config = dict(
    head_dim=64,
    vocab_size=1536,
    lr=0.000424,
)
Each number is 128 + 24 x the weight over its row's rms, rounded and kept within 0 to 255. Layers, rows and columns count from 0. Numbers have three digits each. The size before them is the row's rms in percent of the matrix's.

# layer 7 MLP up, 768x160, rms 0.0922, rows 424-510, columns 80-159
097:147113111106099164156122116138089176124102086165132175124152123139139133098136155160145130137139134153151160140162142104187110151121118148137118128178108103161126164127143128091127138109133145138138135129087146153087128092125139156099161123
110:149162132163118124112152138137134125148095141160144180127179099096153157136153182133132122133116145167129137128114142119112139110099124102132151086137113118098148122096110099146109134141110092121140124167108162129107113157138129128186109141
101:145141109125184123134166154146123099166148148135123147125137076163146120116143123132091125103156133138146131165121157142110132116128124131162105129132132125125147166117155150145148132146138136080109164119116085089124079118144176161075128119
090:132129169094092121112140152108154132135145145131085080151105134154143140179128141115082093122117141128154134134172130092110105124141151122135132114188107139136132112171136083121129188164100152106157108126109155153093146126125106118144113109
104:141155112135147112125133152126102072104150152144102150134130122122149082150141127128124159108150116145129131140091124142138115150181099189122137112118136130153095157121098129110106163109114143152080153164136086141158139146130080132178141168
101:157125121106111119134138148146100117184147159102120134103106150113181143123114132131148083145113149134125164107130123112096156132124131150122169121167129124121136090114117095119183125099107145126200177159143080164145101125133113128103135133
114:130111151108169100158144117155116128103082173116131184120118127090138093135126109119138114156105154146141120131092126110131133105132118148095155112112115140154157172131120145134068095106095100156117111154122160161091132173129157091186122140
101:120140140104137081111124126134131116152129126129135140143158147138147098106156122110122130181138118127136146101149085158131152116113126120127179119150136092113131148171131137167131151105144128146112130154163166135118136103132098104105088141
111:153137167133135126141137128122105125123130135125106094137148170115091136104132092096137145154148142119115142144128136111101129106122126109142142104120133116162142116090084114120161127119160164115137128139090086138112110114122142102140094089
092:170100168169143124146134159161167069114099144169163156125136156155124138134165169153138123126161171131060118130152096145112136145122150130148169132149122102091131143144171109175099139119118131117132112157136138124127085159146157113109144124
109:142144066105147149108124076125112163141138114147127109091131075130130165109107114146123139153144113118157130124104166136106142152097120169139056141137129127065142154179108106102133108147100115093139124134123128069153145143156110097155121114
104:105134143151139118114114132099094124141113123164119123088119149119130120124116118091084108128192149108154114145113110111157137124128128172184136114100119144116117158134124137181094175137138132103116137147157106094116145162104158146147166128
109:107099138171129136122110151075093071121134141138107120164099144151142108124081163114090151120178111156138123129147108139138136142132078140129099140114137124120125139114113150133169123128145144106095061133126115103153123107179154120120101109
098:155109095099154143135126139130104114143110120113135152103083143113146135165135140139078152166120146125113154130124113130101129120141112105175129104112111132116148122165132132123095112118104139125107159106114110114100158123125128128148114127
099:147111165119135165142122114137095143139150113131167132161114113148151154146122103095105128186131161106134154113133165106112136120126160110105152159110111173112150118101149137144087189101123131104111158120150158125087132139119124159110097070
078:145103140120142135118106125160121119183107089112117121127076119180162119145103163140135154097131149121119138166121155120092113129125133137126107146148143118146171142111126106133061091092103136131125095145161122132132127122162116139172111083
095:132120140105130115101136167096133109127146121144138105124135103109156133156141137094132117094074105111116149166127127146138139124127158159116128129143084121144087125147146154161122132132138162166107166117127095117112072153153123144127103130
111:152191127132098110157121128129137134111123151125165118114162110151115140161108150132098099164130135139096100146122116097149119147111104113153140093128103120110140145102191139151137094136119111164174129123147127116120150125107162116104072101
089:126139145100161157137150120092179148161139077087091136114122109131106135147110109114124159109135120120152128148157116159121146123121147150131138113099133096122137167117137122131105104127163093137100076164167101111155134121163097124144106112
093:132142145099120118180099147134100121132149134135123123148095126129131126162136141113074147172162146109124140145157191064133157116106142123079147117133095158131124126151110118148134156064114147159123154101118185140168136099176133106158125150
114:133142082132135131140156118132102153135182099124144123119194124121166129148134108064125121134157095129126136120113177100139134132139083134113131138103114129126120113134158139107131149053132159128130157111150079094158115171090152115136120094
093:101167186141085086174142123148125077108123155135128172147121142147095129152184150142100148128103138091098159136128130123112105133143155133136124161123115133130100107164117145148128102192130121111143131114147133100099144173097158169131119124
102:128124124096128093128137173152175153129127135128124138090150114130126120102141136124147165180150092135121127128124082112119129123120140124112147112112098162145128117180134085132097131118130138152190093082121107126142109155113147101128132157
103:123087111127159105124107157098115148124124097149153097109126148100132119156202111082114101114111102125128124174107096136144132085113081091137135141129119114121149126127164114084117150132136138126109110123101172146136112123130169147105154159
106:083119094155106143103091110114121112151067102119109122098110106163108166148126162148125140134126101150159152197131127147122116130130121162112131164137119118122114118155160118140129148125115110157164116080172103142122152140123111151109121143
093:142152125127081118097144152135154124095138137101103132150123112112116117126151096119115115168095146120132218104119160144155131098127117098139167129175102138136129139131133120120127070185122121112142125105155097145129121086111190119152116126
089:124151112094134096106129155089169130148111158112141186122115144110163106105062113103165149151105095126133153160141139189139131143156133106166093131147091099130134120154152130156154163121112116145144136122108156132101113170136184155107128144
097:150119061148137166124149116136109104128145133101141151135058090107157115138128125136109135162106133145124133149137119139121155131117162141128117110093116146122159134142083125123121133143094136192114126121125120073177169158129095133143140151
104:158103123098103107152123147119115110108156147113090125158122142108094104113112121142162127095148135112139155137147121096128119103130121130118153083129117133100113133137149133120122093108178140146140085125121140153101125120109157176150151131
108:132132072155157123139111122124116145078110138081167130171107131137122087113115192150138159154177155081124134117138134098135136151145179094111154121122134115091154137136142081100091145121166126122084129145101126118130093122147112070110160154
102:122094115222124118142138136149131087090146144136077143105133118130145104109141133135107132118122128162109119109126120068142120125120142142088143089121106115088155119123114111116095157145133110133146142088104125136148113103187107107155130112
094:106152141113148139101159151161137094128099174108107151108095129164151116139106103174116111149149120101125121117123096138120147121100122057102109123148123130157167107142114078157103075138105101155160147098142094127091128141155097145110113156
091:147158110089164134133145165108141146156168115095146139112134096145133089167090096120102158117142100118147117101098135137120180169123091155117155158105130117125131125121096156100094109115119123153123133105127118116150161145126141140138116149
097:124140110113182119111111127098083110169154068114143132155156179141100139124107073123172115175120131106102130128106134117132161137090155123117167128143135107130116150100109121137148117135149122146147062133141111158118118119137121132147149119
099:114152113172165113143126170084107151088118095107115103128093108163106147151162134117109108120125124120160091117134139113121130156098102159102135142133124120139158126124138122088138159132139161166079145167118141124165154132125115120121131189
104:162168100104136118118125111114088126142122113124133129157117114120156121189182135139120136138157118117118120160146142120085155106176130094097122176133129128149120130142149116100159124123152108126176130146111147123127115143146144160125147136
107:097108158134154131123147098132098120125138130155160145157122074098146139106101137088082155147147126140094141134090066094092130140116104146141094180145124141143137106136102083137109137121094124133108126136110157157128119128133094126106109163
097:147115107103130111103114156172079146070108088129173091136097128172142148138186129118155110146187127109149121118147079123149126124147116149101130077132112142121137099111139108133124135134130138083141151124107146149096152177096131153093065138
103:115131119118136150144137145156127160140103084131169135091107122148087130101138167137125128179099129155124106136153117113163113126099169178126123102166095115089129137143105136142085149129133090124127140179110108112134121171144107118138131130
100:145131149151122138129149097117105122170111135107106128110150104115147111118093164128128077123101147131148171130104143132122137140144118112136137119159110144148148131129117121125142074131113127142141124104147164155115167170101173116128173109
087:111101131094164145099155115108147147168137129167107080138111093129119152132116114117133107127084156124157124138159097114129098146125144124148143122138084124108155122135148139108139079106145138103166134150129123153074180149151112124161174137
093:077088137136105153107112152131096165151135136118075118116119156145136109101117122201098122146130135091151146104136118121106154118106117130123111145119127155150112139099154126165133105106093108140115163172138106155100182065114114075128118174
090:096100115115090109172118121160101117123106137121115133120095111113149121109136136162126129136167089154133093145151092129131132092127058177109096110115130118116143107144120146141111118143126142161113136180160139144153113121099112140098184134
101:160145143140084088129105108155120163123107138141111116149136122117093138121139126149136100160138097120166114126095105110121146108103165122121105161110130205096128088102164146116147127141092162137084107146096174112119116139119103103123159093
102:143121134134119114195115160156128142140106127136121175127106084097170112132088164148135166104154124133134120110142146114155160134135134148149071061122117124155136160090125144134131171117103141105148174130128130095129145124141112111148105116
107:119123077157099130163100157071135095115132108089146124125142110136142095115157146095112119106141170101119139142134137123103134146119132140136128096140124139123142183139147101089152155147159144099144109108124069099105192100119143140149129093
103:089151094113131148130099147105128133126158121146123134118103136115127110126102105118110122098128146081124117133150139127111107111143163122173114101134101118124170096155115163127128178174152148086091164145110157089111111143101147153090110104
094:118089153188129077107123091113128090110164137133057131118164121133167089122086102153096130132149112139111161174132116117100137079103119145163139144098118121101141166158101134126099132111122149117109147118144142104167144113143124141138082110
102:111103136145109075122110149112108137202098101109108146122144125124115130118151074138071137116165131151109147064087135159115094105118089073127131143124129175149146107134119114117133114132112124162140148120144109119141102130115096152148139140
111:086152158086110131142138115154127128113115153139123157136144114128103122105107091136138078142075165130137119160118108187118106117166067136158152116137122131081133144134123134128176139151099117137142163168099151133129134159111113118164120142
111:104155138121132143134157136092085070133167141160163118134156127105128139173119099153123105153114096101126106154096139159123124140158158125127148094121127098122141077119127095146136156154114171092160092163087142141147082085121105131114144084
088:125112163112077136133090116128159154129086132154089110136089125134162157151090176129138130115111110103155132124126134148162112137116092108137177101097140156135125112136140127125120148160089132159162099090150135136124111104155077126130092140
099:139129143155132119152126106158114189147135074102123118131122185111090102154106160130130138148131103120114135128136120137110144159117134107124121128103134148129139118139127077133048125079095107099136113114121187083140153094156144146116105147
099:137162130109096120118129083090127139137196098113140165130144114139136140131106192115158106173121138144148177114155120098140134195113198161148138130138112100115141127131115114123093150104119151092124139093130137165149160143111122114154133139
103:133131123171102137152119124123074113139141118169166139102133153121106103140101085173095103155145168122102121147116137130082139110138107095114134109158138119144117123146097076122144105169139136112113171136152160153143125144137092145140121120
101:094101123097120129127135146111154168085151116128130141084134161162100156175094162092136181126145127186093158116132130101135140117127134112094129107115136122139164107112180124105093124114122092126093160124137109174135093151082111129125137121
097:112195155147127141132087143111113111133127171135146093098100133133159084139129187130113122086128126081108133113110100138135152072134134075178136112102086126147141129132177132210094182133100121110103133161120139134131108144125127104129124101
109:138122095147138114188105146134136101110127151098087130141102163151144131130126076176162136097165089135163153116110097133108158113111109146101143132140124078131136172121143130087060108147135111130151133121113130151164176134118103171117136134
093:144140143130106124152121158137154119109141100142160138095155118108135152170168126136119103128149094131123131164110152139164132088130139130117124160152108120095133087154152126123101124132100143147137138165130127119159134152116105106172147134
107:105135114120126115156149104122155099148109126115120136119142099098134124154161185069118112098156144158143118181107151120131141132133079160157120135091129065152131144105165124160147082104121124135102092106127137155138126112134117151144107112
102:124127117168105122146140116118136164081143139143148139100134097116138135141142100134096146102147076127195094134126118133109137138081124136132117166107123110116155148150177156196088143155143109131083136140140128137122132106169083164129121159
112:141149137129176105141125138117133122162122145132110134178177068105095099171087106119104162120137156135134148173131109142120148142091146153118129090160136114115149168142109073141153169155134137092140153099191102097139140140145167113092120131
101:119098120160106105135127155090149116113096128134130138138179130084135099117086140121100149134105146119130130150142135138168132142118141115145125083145099129186133107114146154177124154147087140135127124144086148110058145132127126141115115128
104:140121105110126169162105134128107132193117133134130126101163130099165138158152163110099130187153116136130120118154112122148126148129130101122132136133138135119138144128065107122131155131133144096141128123098079112067127115181127118147161104
101:122129123167111120130140128134142098105149149115120130146086121129109122091100119126122135140155106132115161158107097109140071172145125113129112084121119137129137098149094131107152124192143150125099151140135094112155132120173113140139158124
094:135148117123080151113165136162118103130095086120135163082130120183090174143148084158122162164131126102104120133133112138098163144074119082161098140144132112109129093144146133121140088108095141144143074099094125125143112132113117094158109120
093:124107113154115134116142112091110128146165115135124135116150174122146104103136141137165095127134120119139121096102107142128106154161121074150063111162147111116126154109150122151162153126095071110125130101138167134134128115090144100116116114
093:105125107162132126126177129134119131136138153107139149085107120116092091109158127105147137128118181100139170136091130120133132127112138119135132130147097116100118174125175145140142121158117114168157161124088130058103111161178142111088115128
092:095139135110119106123123140119120232156121160172116107131135107112172155140197088113147135147136114151084118142130115140090132217134142139164128087110120125110163115138126154130155149139113153113146089120117141142122144142143145117141138142
106:102140146174112128134127133070156155129172166137096115142112152122107153124111136159175170111187150143130135109147131116117114134092099111159115144084124158137103122119121126104113136175115146121114153139146135080118128187158165154158105152
094:134147147138162147132110107167089087113111153166134116154147113115156155140097128142096166160085112102131125126086119114150153190145144122127153102092123094107129076134111118125111102123120149106140158132152109140115143084115114186131105120
109:123120100069097131100134141111168121153191117111112141142154159083135102123135120149128113171131115143111142141116109128143150177131156149107136150130113144137123062126137139094127142107073132127146168140092126102134141120150133154137131128
092:100147116110157128150141111114121149141106081139130151134123143110121107087076174142120140116138113139121113129089109125149103155149113148102075121072103083152115110126184146132131122135091088162094158143104131098125165105106111154182149138
108:118129136151121136122160134097151159129116094126086113105146166117144118131128115137130100158094115114140117123140166100150117126115123115080112154117119127105130143172116122117143133121190121171102120143167138114146115141133096129091061108
102:124178147189106129143148144112131121114162154125139145156151111189165130176176111179151116125126095154097127146103129127171165124130086090114149150142127110154123135149117125105103128132122135115105168096115129126097125101122121109139168159
097:190101144131163149107143173120076143132092153157136100113133077115149115154128123127118113115111102130122123125139113074115144109115117140142138141120098125104142145179151149134106186129102138115099144093142100106079150104131099156104115116
091:131159165149108123078152105117135191114126141139102138130138158141164148109133109132087158124124107111127116092179146117127139142140102127086110121119106134122151144136106114127120154150105158112142117154104126172138107126108141105104104117
106:088109114131131146133150163142075089127144139169138166135143123085135138083129062117105098115111139122134135122107136147138124140112102129093135114093105164119123138132124143121159139124120126089135169117122123130127144155098105124107119095
107:147162136133148132152081182139148146099138127114140142114158137132145108085155086152112096145140080147121120140109134123078103119138154190107108092132125155118110137126143091052094105150135092155125137137137130098100141087130144128115113120
079:162120133121124154148104087120098097108098121099144139123152094126113133151175133130133131096122125125146114130108137125105138127120104103134139164127110143069155138128171101045141131152113099100131147107118092116121116123122142107136136157
086:138143127130119085098140143125115168156124157108100156110158141172158134126194118114125143112139087113176108109136154113169171129122096137074154119115099127147114127167119115163133164111152086129102148154108110139153107148137177166107136136
093:139142162169156086134144124101123116158115098122095161138177160127124116091119167165106137134105171130120114135130106126157144130078139113184147133128103095085147159126125140137144122159150117126186080107158127095131161130110115161137128124
106:159162140114128110153124125069141094123111154133120127131141136145101131146119132137128137206177110113123158124134114174103162122118098131149104128139127103101137146151133127170124169126114171124123105094148076129144120145120086133095117127
096:123140189166136167105126117133144126179106109128125120138134102084122112135144142112114139154118124102154180163138076097134119107134124122131097107154112116160106071134144132104135149114134137101148158114102112094161149100133056122133093122
095:117110155128126103136153112105099102131174140185117127136094115126148126120132135137137133099096122146142113156103103139148120133129118147138161157132094140148160134124103130166136150153166131151166119113138136068097164122107108147151117136
118:147134149086136104123158134112161147111145129165126099115142124115127157136182195091139149113142104153172129151086096144111168140145144170189119127119102120137120133125134105120121147061139089123144123145141128126117125149115130147141062121
115:068175101086128139144147132155113153184174155136152112128106128097153132086123148111087131086155104142137141162104125156128164151109133143147106153112128142083124141154111139120123172149099150127104138145132156122143146101095103136120118118
# layer 7 MLP down (transposed), 768x160, rms 0.0759, rows 424-509, columns 80-159
101:177147116116122128155113109156133163137090137141133134134136131114103158175116115109134136127158096155152122151110141137177132134080152138148098104111149106149114123106111149124095157111105118107160135121151086156134153155169111140105149213
108:167112140120082117137165138124088113158109111113126126133109161148129155085135139106106109108153115149158100128153137149070104178117101107140133114082139135112122162128151114155176128177166086128146137139099109118125093178111148117114162137
103:121138085140135163097124098148093075132153102119140124112139156128145128120146154150179141088125137107062114123169133136126094118153141073199143117116110093151112115187098139157120104137148149151144134140085119093136115068122097125132074135
097:080117167113152125131147122147129123153129109146112147104112116176165101140115127149153122123127105106110164089165132140133149121102143126159116143124140123139109164127151102134105089104098110115148154132102095141113114140146121130111091149
104:132119108099141148142146104128134131134127184133120109129143127119143096092136145150092108133129097127102080107126127141132146158138134142117125073124119161129125169114081113132146142116108081149139133091112102124114133155131132141119144095
102:141166145107157147185154123112175146128139138114155122155159114141160130145121151131155102129081127103130150154151110090109119093167126153123123122133093081124125154087087152097105124157146124147157137126119112128098120115154137085102163077
110:147135133101117097150166090156081128114149141106147102116156087104095098163146119130130150143127175105123144171125152088099119131133124131116109110104115129115092167130139078137109050138146158155092133153112151157108118166152137111117130143
096:095079142111133168123087117133125103132131122138142110126095108107141119129105123133130154145128138163089137117175123139121151104093121198120136148116121109130131127122122127186184130181084102121104168133156153118130119138133133161152144104
106:131130164111117105150163096122152135148154116128165132131144123136129109135160112146140143138149119127131108168118220127173149151144132100103117134089130096142170160108119152118122168129148193149160127139125131127111114162121145082121116141
095:126106128142142106125177138188111097108116132143173154108130121116123173113158132138138131132140128179148110133154117135133110194126129097123118143139123134148085201096131142098143096143133155151147138137132164109145125117136126140118126120
105:119108110099112083113129118153139158127175150122138084114106100120084132130127133109109086151112161107117121104128116098097145135127146176102142197102123065094154121121123132135100086103110109114118166135127154121101112129098093100175147144
103:131109137149153125124173135118112123127123082103132076138156130135107105161148097115150102119142173136104094109113130157121081169112173129138140120136129155127117135133124142112115097071133132172137100102087096075112108185097145107125136106
107:138134157134155108148115151138113109125121144143172103138092131174133098092098118114071123106131145136106151142117111149144116123140156130121112139135128124133113092138125151130212115135141094119122111102177119139116100121132126117151196137
098:124122166113139107098127129126116134096158139127083156143111168093098154100114141113163145173086147186107181103157144118120123175144098130097159115117123139147121125128165115160145145124108168148104104114158067142166116091106123127094143123
100:174129127104083159142130138150120133145124171096122134139188131112117144109171101121127155151146096129098125152080092144130124138142112141131118144076128151106172138145139166147117122155122138124092140150129134139125132123121113189137162077
077:162130105142145106139172131115111146109139155134146111138119147099091153095140082147148121169155102114133123138159092160127119147135099105113119086146094167108179122115126132098148123162158100122132132123114176117134185083130145141106148146
101:127161137138141091138111116130131128127135108109131160115114110126131127155151085126143123126136131086092145146154088116092148168131131129146142122141132125146065138123135208160136130113119122154097158123143097158116130145118128100143096103
100:135139094134141130145153138178130116142138130092096144103162129120132133119135110071133091119121083129084104072146129149141160086109123103102139117143093121093113128112136140113124109139107108120158128105157139139091113143159137100096113112
095:167173177148186159102127097091169136111129122119145137089133119121133122151127100180152142129120159151201127149135156112134097143147136118113123111126129110074168080097153133123145158132168155138144128104141135114157129133160122115152128159
095:087103112167145138097125094135133127167111109136087127192174125164155116139142124127114140117124133146103131133107161151119109114141124121101123166151145118146113119091140113128101089121087120147112073117140130093129124153144107129081109132
108:148115160196109089138132146070108105133128098117125123070139157147104134139105161100136130118124203153122133103110139094128113111125138090140117115124129137089128129118135165097153125150099130131142149155186173121148092158165113161073129146
096:178104130101099143110121125118141128152133069156129097130110096140118118185148122113104140160158144099122136098114104097146107133147136151133125138129162126101121137139141094135100134097131132133088105148148087117083127145125125121162169096
106:144126124137087120126138117107125103138153120127136123080105107121129123083125171112137085126118137105098141158154054099103132133133155122171110179096096108086144186125114124160150088153084131082145115118145161164120121097157094086153142123
102:071095150141151112129161130158115133128116139113168110173112117122120159113139095134145125085128143121098119120083137136158141135120101126137107128138140098144156139132127091118124140140119172138114060078150145090122115131102144125158107145
109:151120103122116151163076158141135107122108131071120116133129163123095175094129129118145147131131136109133088140131159165138115161172131129098114127110107105135136132133125098179148097106171123124159116098163158173104209148122118110142139162
102:110113128117161120106113121105116109160104107131116111114115129152142107152114154112155153099139161108122147143118121075150109121124150145134117150133114116142103120156170089124083146126105159142090143150103050152134115163159079134126127127
097:156137129132128163121110124149118109091119076164129116152152161174126147145122126126143177088136129129140090126130102121117123074113121125141107160142144124149088157142159098113118151121146201184118158112153083098143091156144150136107108132
096:106111138155118113141134102067090130152109087097098090135107111106138095132151115143107102110115133119094106122108174142070126105112126173091124092156153124108122173130121158142120112123124104151069112118079082135127147166192129126166099095
104:150146139084109103145116103110131117142145131125107153185093077174109159136116137162144129137171171108117185135141149122128120126138120166077130131148136111060157134079166116106093117127160173112134109119165141100086136147097141136091121125
108:136112112149122133182127166139133140091125155119115124117153124133106129098127126136149121155092093132114112070142120148168110100157134144100133163162123107070115117102096125127110144161146154104104135147158139132128150124121135061109135185
102:153137106130095179114131114133144124123114161119167148138156137135105149115133125124168151125127130133190100127126138152103126133145155126126119116137126149154150092161133187142133138127108162151160111136111162163141137117152124128157092100
096:113158091130107129137125100155091116119155152117114072106114147128124116136111150189145137109169116085130116131144052116109102116144092118148091116142123126166111129127100124159112143132130134141155095106116106124126214162171123134102109132
091:125153115098171102178063145132117125126131130130157099135173141152085088141089130123138128126157160146188144116128145161141130142129142156115127146114119113146155168159157091159112114107119133130126102116140157120131142084144150162103123186
099:136126125119118126101117120090111093159140144108092111163128098130076126176141102160158153175149122099144125122080080124161110099116144140153137109124116124156096151104123140126104128114088152166128118134120100172126134161103123083112137122
098:045158103148135108113108103132089167124106159093116119138154129147143154131104120119123125162115114095162150136125122121024071070143120137131144129110141109132149143140106075140065105165121142124120087131111161138157089136132128149122122138
099:155100132123175088155123110133119153091162090142133133128088153102136163120201162097123109144150169085100127088137119151139099134153066079124129147095132110143130116151094141107137140122161129133118135090113142123129147157118134107089112125
100:124088102095158153144159150150103147082137121148139177152125155131139162062148125148104134090095138086126163157104112140122129089135121126105099111156134133129128120105104099130134138120151122100120105104128170146147124101098154102129108103
098:120148168105144143094160128108105119103090141088131103154107122148095112098113078114187134143176130074133104147106126132108163134153094115102101109166124166119112147138124079124120106122143136113138108169100119134108162145117139159100131107
104:126168103125162095132150162164141113109140135109150128073112108132055123117115124147132106208167109164153072139123145153101103156136128106138099106133103166111128156115106107113144086145120090147143118140115115153105100149113118097094130071
099:107128119116126146131138113133114115137098148149126149148137130138107130101102121143132138148124143120180112107090122118129109119112123118132074167136111130206127082114118162152129180121068082149151119112112075154128099118110096117146131127
096:121142154097112134069136131133131123144127103142125082134124115155150132147140173133181172131134147110100154144119126097082127103095150164178123153123137118153153159121132116147071123108131142148147141159124128125126123148154104137137157104
100:093091087094136134150147183129098105117146144068132135120142105108128162092143118158111091152137121124147158088171126151111122120122101156106134118075151166141135173103159191120141113133122111107146147159127154085110105115139143097135104122
092:139118075116089113113104131149157128138116114181116150114102104140135125169109133101131083122147103113087138168111101093137146127181120121129166146108155107128102127156150151132088113137129082125151121167121107168146141095139192106125149138
097:148130091133116129051159115108130095163127135137148125102150143130160127072161118098162156122121117124091093112144091106122137125139141181137143126158123145111117105094142173101153095148141102160095187126130140127144155080095124124116100132
102:092119119160138132160112127137154126143133124118112103133111093169113132155106104048136084153152091146134120115133109135147128122076171129145148154113131127148109126112163099148118120138104168138162122100123113141141110149071119091113102138
106:117117110128146110185124110150177120109150122132174146096159115106109083115113092116103119112100134115131156099085131133143142158102126137155159098120123155122110135137091118092142140123140173128113133129110159120134167140151139097124124145
102:147137184140122156136136127124130123147140145128153120116154108104117144096122094113143143125122119110093153107117127157126132091118183109163129105104089084126111162205142123148142121132165110118129152182132148142104126107124117112161144154
095:137115141142114105130134167126132156101138127108132092141143149083151105068168138137128098132113082127116104112142107125097127106130105166111129132146094110158190087071123109123131132089118112150170118109151123106139102134108137123121152176
100:163095128108116070157128108107124140114110133104115154091158150164142139072137167141096077118078114140101087101129177143166093102156137092140118135129145122109141114130152146144135104188114145142128167151115103099104099151107116153136131134
106:103132114124126147159181122141123114151144121140140071100115115093148124094152143101117112116110130110096169140136149153097125129125108120131162114130108140120086119090140216144139137103119117140104058111116109165128111092119161160132136159
107:140127111109120121146094141165150119103143126104156126107131090148115140123117079132122133147131144111098118132149137157122079149143133120113147035093130097118078118107100113151136134125119138090137125130148131083102087139102149147171132133
094:174131126111108123103126092131126131100084103138113127119143192112127135091088103126132134122129101103141122086119112164102147107159100118104108132116136133117099110168119125126138094122157143101135133130155142090140192118131125156123146175
100:094127077109107110137135130132118092153114103095149138119143096121124134099144184131116191117140144080133102132177100146127137162149135140168169107128116155111106149125143129164154137127123172080159104127086138103095132123153152140114156127
099:125133106105117134123144135155109150118104119113128141107112166113130175096127153112136120117129138161069114115098134164137135170119108136124112135137126151097130084154149137124106149119127142144145094096103142114111085145179087109132163136
102:129126122153137145139130165166086112128123056171149150119157170126141123112162116105126115158146191152150155133137163121114159110142131125165115110155157151098123159123103103116163137091124174085136153147118163108111101131123145153101140104
101:069126139149154125089152105122110109128164124112098121089175100156153117120093124158097123102137134136086158144102113080150151184144137144093106162122152135121139115090145116103093170149150138127151129117126163110119131128112155159123112146
097:132144182120143152133134137173138104112115103133161098118161133128124168126107115134126106072127062091156109117127172154152138125129123117123116126117149119144083100147124155127139132143118106148103103117145169144113170164125134120130128117
104:070171134096121115124133117150100120111127137109100111143136154102119128121127118084172125113117061127115125127135119161149170133142105111086123122105114102098141156129085164107137101166123123158155161114113081132144133108111166144098159129
093:116114139144148126132113109149161145125084118125133108134151138123086153142111119127097096144170053125152121122168144148161174125125123126124136104126130105118174056109154145158132103146108114138104115120129145140115117133141138139122170128
102:122142108102139156139155113135135153135140123116163113094129144110131117121133116154129146144124105137124111082109108145150115134214136094110132132169122117170156136119067086177137132148144137142174136162108134104130173132164103127154162119
104:154128089126115140126123117123118131148132162139159116103144139144129176123127132115091116126160093122155131152145114139114111164137098141150153140122128081131142136111152120134101134168157132101108182105116131130132055070112101163146112127
106:128152129133097105117142114146148134139124129091140102163132127126146116148097168090162141135168108137120134107128143163129139090133083123070148115096159135137076116158095109157138119126136119076158125096095110125143170155181102146140126155
099:128125141145144143101114111167128123113132158140155110110103132154096118153142096129176141093106131112115130092081089115121133094167131163131166159131136123114121130144123087116134104140151118133103150117160112139155125163150120145135140133
101:130129187089144172165085074109118123147132138125137174134155136117096159106141156091119103127153147106121096141111138110111117108113147123111132108111142158104116117084100143055165107165128087123140120131088086118135118155149115105143084119
100:116100126107073145132140155122159121162109161121098145171122135139111176091143137126083089148181133103116076164138123157113139141132091142139142077164118142143085118173108149131152144148143093124114098096139102115135127141144139117188132091
092:103083097130139093107157147184179108165197105184122068133139168128136148138127128143118088145121115110101148194127108158135164111123108132149149145116174092077144088143133138161140138126138123082163145133109150127158129167148124169128151117
102:132114143137131120082097122136122106149115107127099122134089114168143098158103149114163158115145156124154168143097125096112113124130135134147136138137135119129110132137140112156060117090106126153117119151112107137127138125185112143159100096
098:155155127151134116090121160114149135153081143157132143127152188114158131099129140131142132110162119115135141127134098103108121078129126138177133175153124112108094106128154112104104118155114134076135147119138123138064175113110143132157098144
096:151126113099091107082110137102150073111138122152138128136148133136109105098087148170107162091107107120154130145116181080107163088149138154175163138105091100131114124137158163103101171177143100148079167170139085128117122105119130097121115108
107:141097176120123139135094094053125122139142116125125144102117099109083178132087099198152160097090141129139110123172111096180106159084170106146135086138141123139134105139153131099153119143105115161126104110126109082148118152135123128150107134
096:162124117109126169130100095139107098140077115119170139140163129130122170101118098114125096142134098134162124118156143138130123158159110131117081113076154095178120116135118164111126113147164136125162132112100137159117114120118139116104101083
104:116122123112115152122126146117121108135122078115140128044233156164093115118140084112106083147108141137086123152109155124148111157091123182103108140146104146126121162148137134119138132138125143116151155102126155111173104123138103116127160124
099:131153121130131119120120147163119130114103151127105123115123147146133113133105146125084142162138132183117145103076093142148075099117125124130098145125166094134153153087141123117045146163112163124188132153147107091117129132127133132139112171
106:105146148109097123154103119086147136167140106123081141112166109126169091137144134125076156149110138152090143077130147124113138161137102140139118128099123102129139156129158139093154139120134134121119152143154127147147126126122146113122106125
105:121160137100126172172147193143119162128138158132131134151092155131099112199140136167166130113110159141103126115136144116120114193141092161113152107127099126128118155131103134119127142126159107177122087086138152150159146119119129123136114142
104:120105131125139162108159139158097126191094163135154129134154121090100106124135075146133068159152158133121117158170123130097124148116172150137117107128121134177140131150130174124135163116117101121125119128136099137143124104115117119146121129
098:120133154117101131076116143145114092131118096133112103152098120130171106138130177148143144090134135144113138130134133131120094124072129134122147174119139108125116165130149096157046120095130127163105132142107087163142121148143088139174116130
107:131091135149101123153110144141150041117164141148149164157151134098118153180110111104118129168139146114150145123124106133123151136140129080084170088120143187109100158099146145105170139115096161108096152133147132115120124128125120114142087097
101:141142140102169148116142144174099155127136139087083126104150132106145137150146146153120082103120134117101137129090165133136160094119115118114099131139149137090112165124118130111141103177094115142122187100094140092130151119128167113092139186
089:154101117158128107114084105135121123109116114126169166151152072136114116120125126122152137087156128106124112130132158108111152104150115115126131170103112096105114177136156128120117117144142118130154133111182097141157096125175145149121121115
091:144107137139127132107144109129135146156124096151102048148139119149151108163094163155136176151098137138111176147158143144140111145101134119133124141149128155131130125105109146131098081134112127126079095177115163079151130138131134127142151125
100:118141117133141122104092143101103116069131103107120137153191106093124125129125102145130094129148160062135121108134175111107132129149158159166115162124083153150147128099112130122135115144154145120110097142162184144174098119155137128100166145
107:158148144121099144143107136171091126117109137115158104141124096100154103148108126122124133177129100118125135100144117170122143079108156146098106125105182133143133117084143142154156111132120181100128143150147105122136126141154113112145092123
103:149139148145105147129161130114145133169155151117149144100159135086133178137127173101135153149126090165160143169129113117103118133139110167144072141121106118122138080121102142153153095109134152122148128138134135132117123147107120126131171109
098:148133077139189131163132086089128112123105117182145113101146135092119125134123097124126148117111099155098110101115180123167130118101128141119135124141161139126129149152138161144117162100110118162154128130129119124129138162124142144118090166
114:152111121098106182166119127099118101128141163184123139084143138135148122121154148165142156109118129118113110120145125143122132136081148122142137111130145117132132126141102106122115163114091147132119107108133110100134110161179092136142111092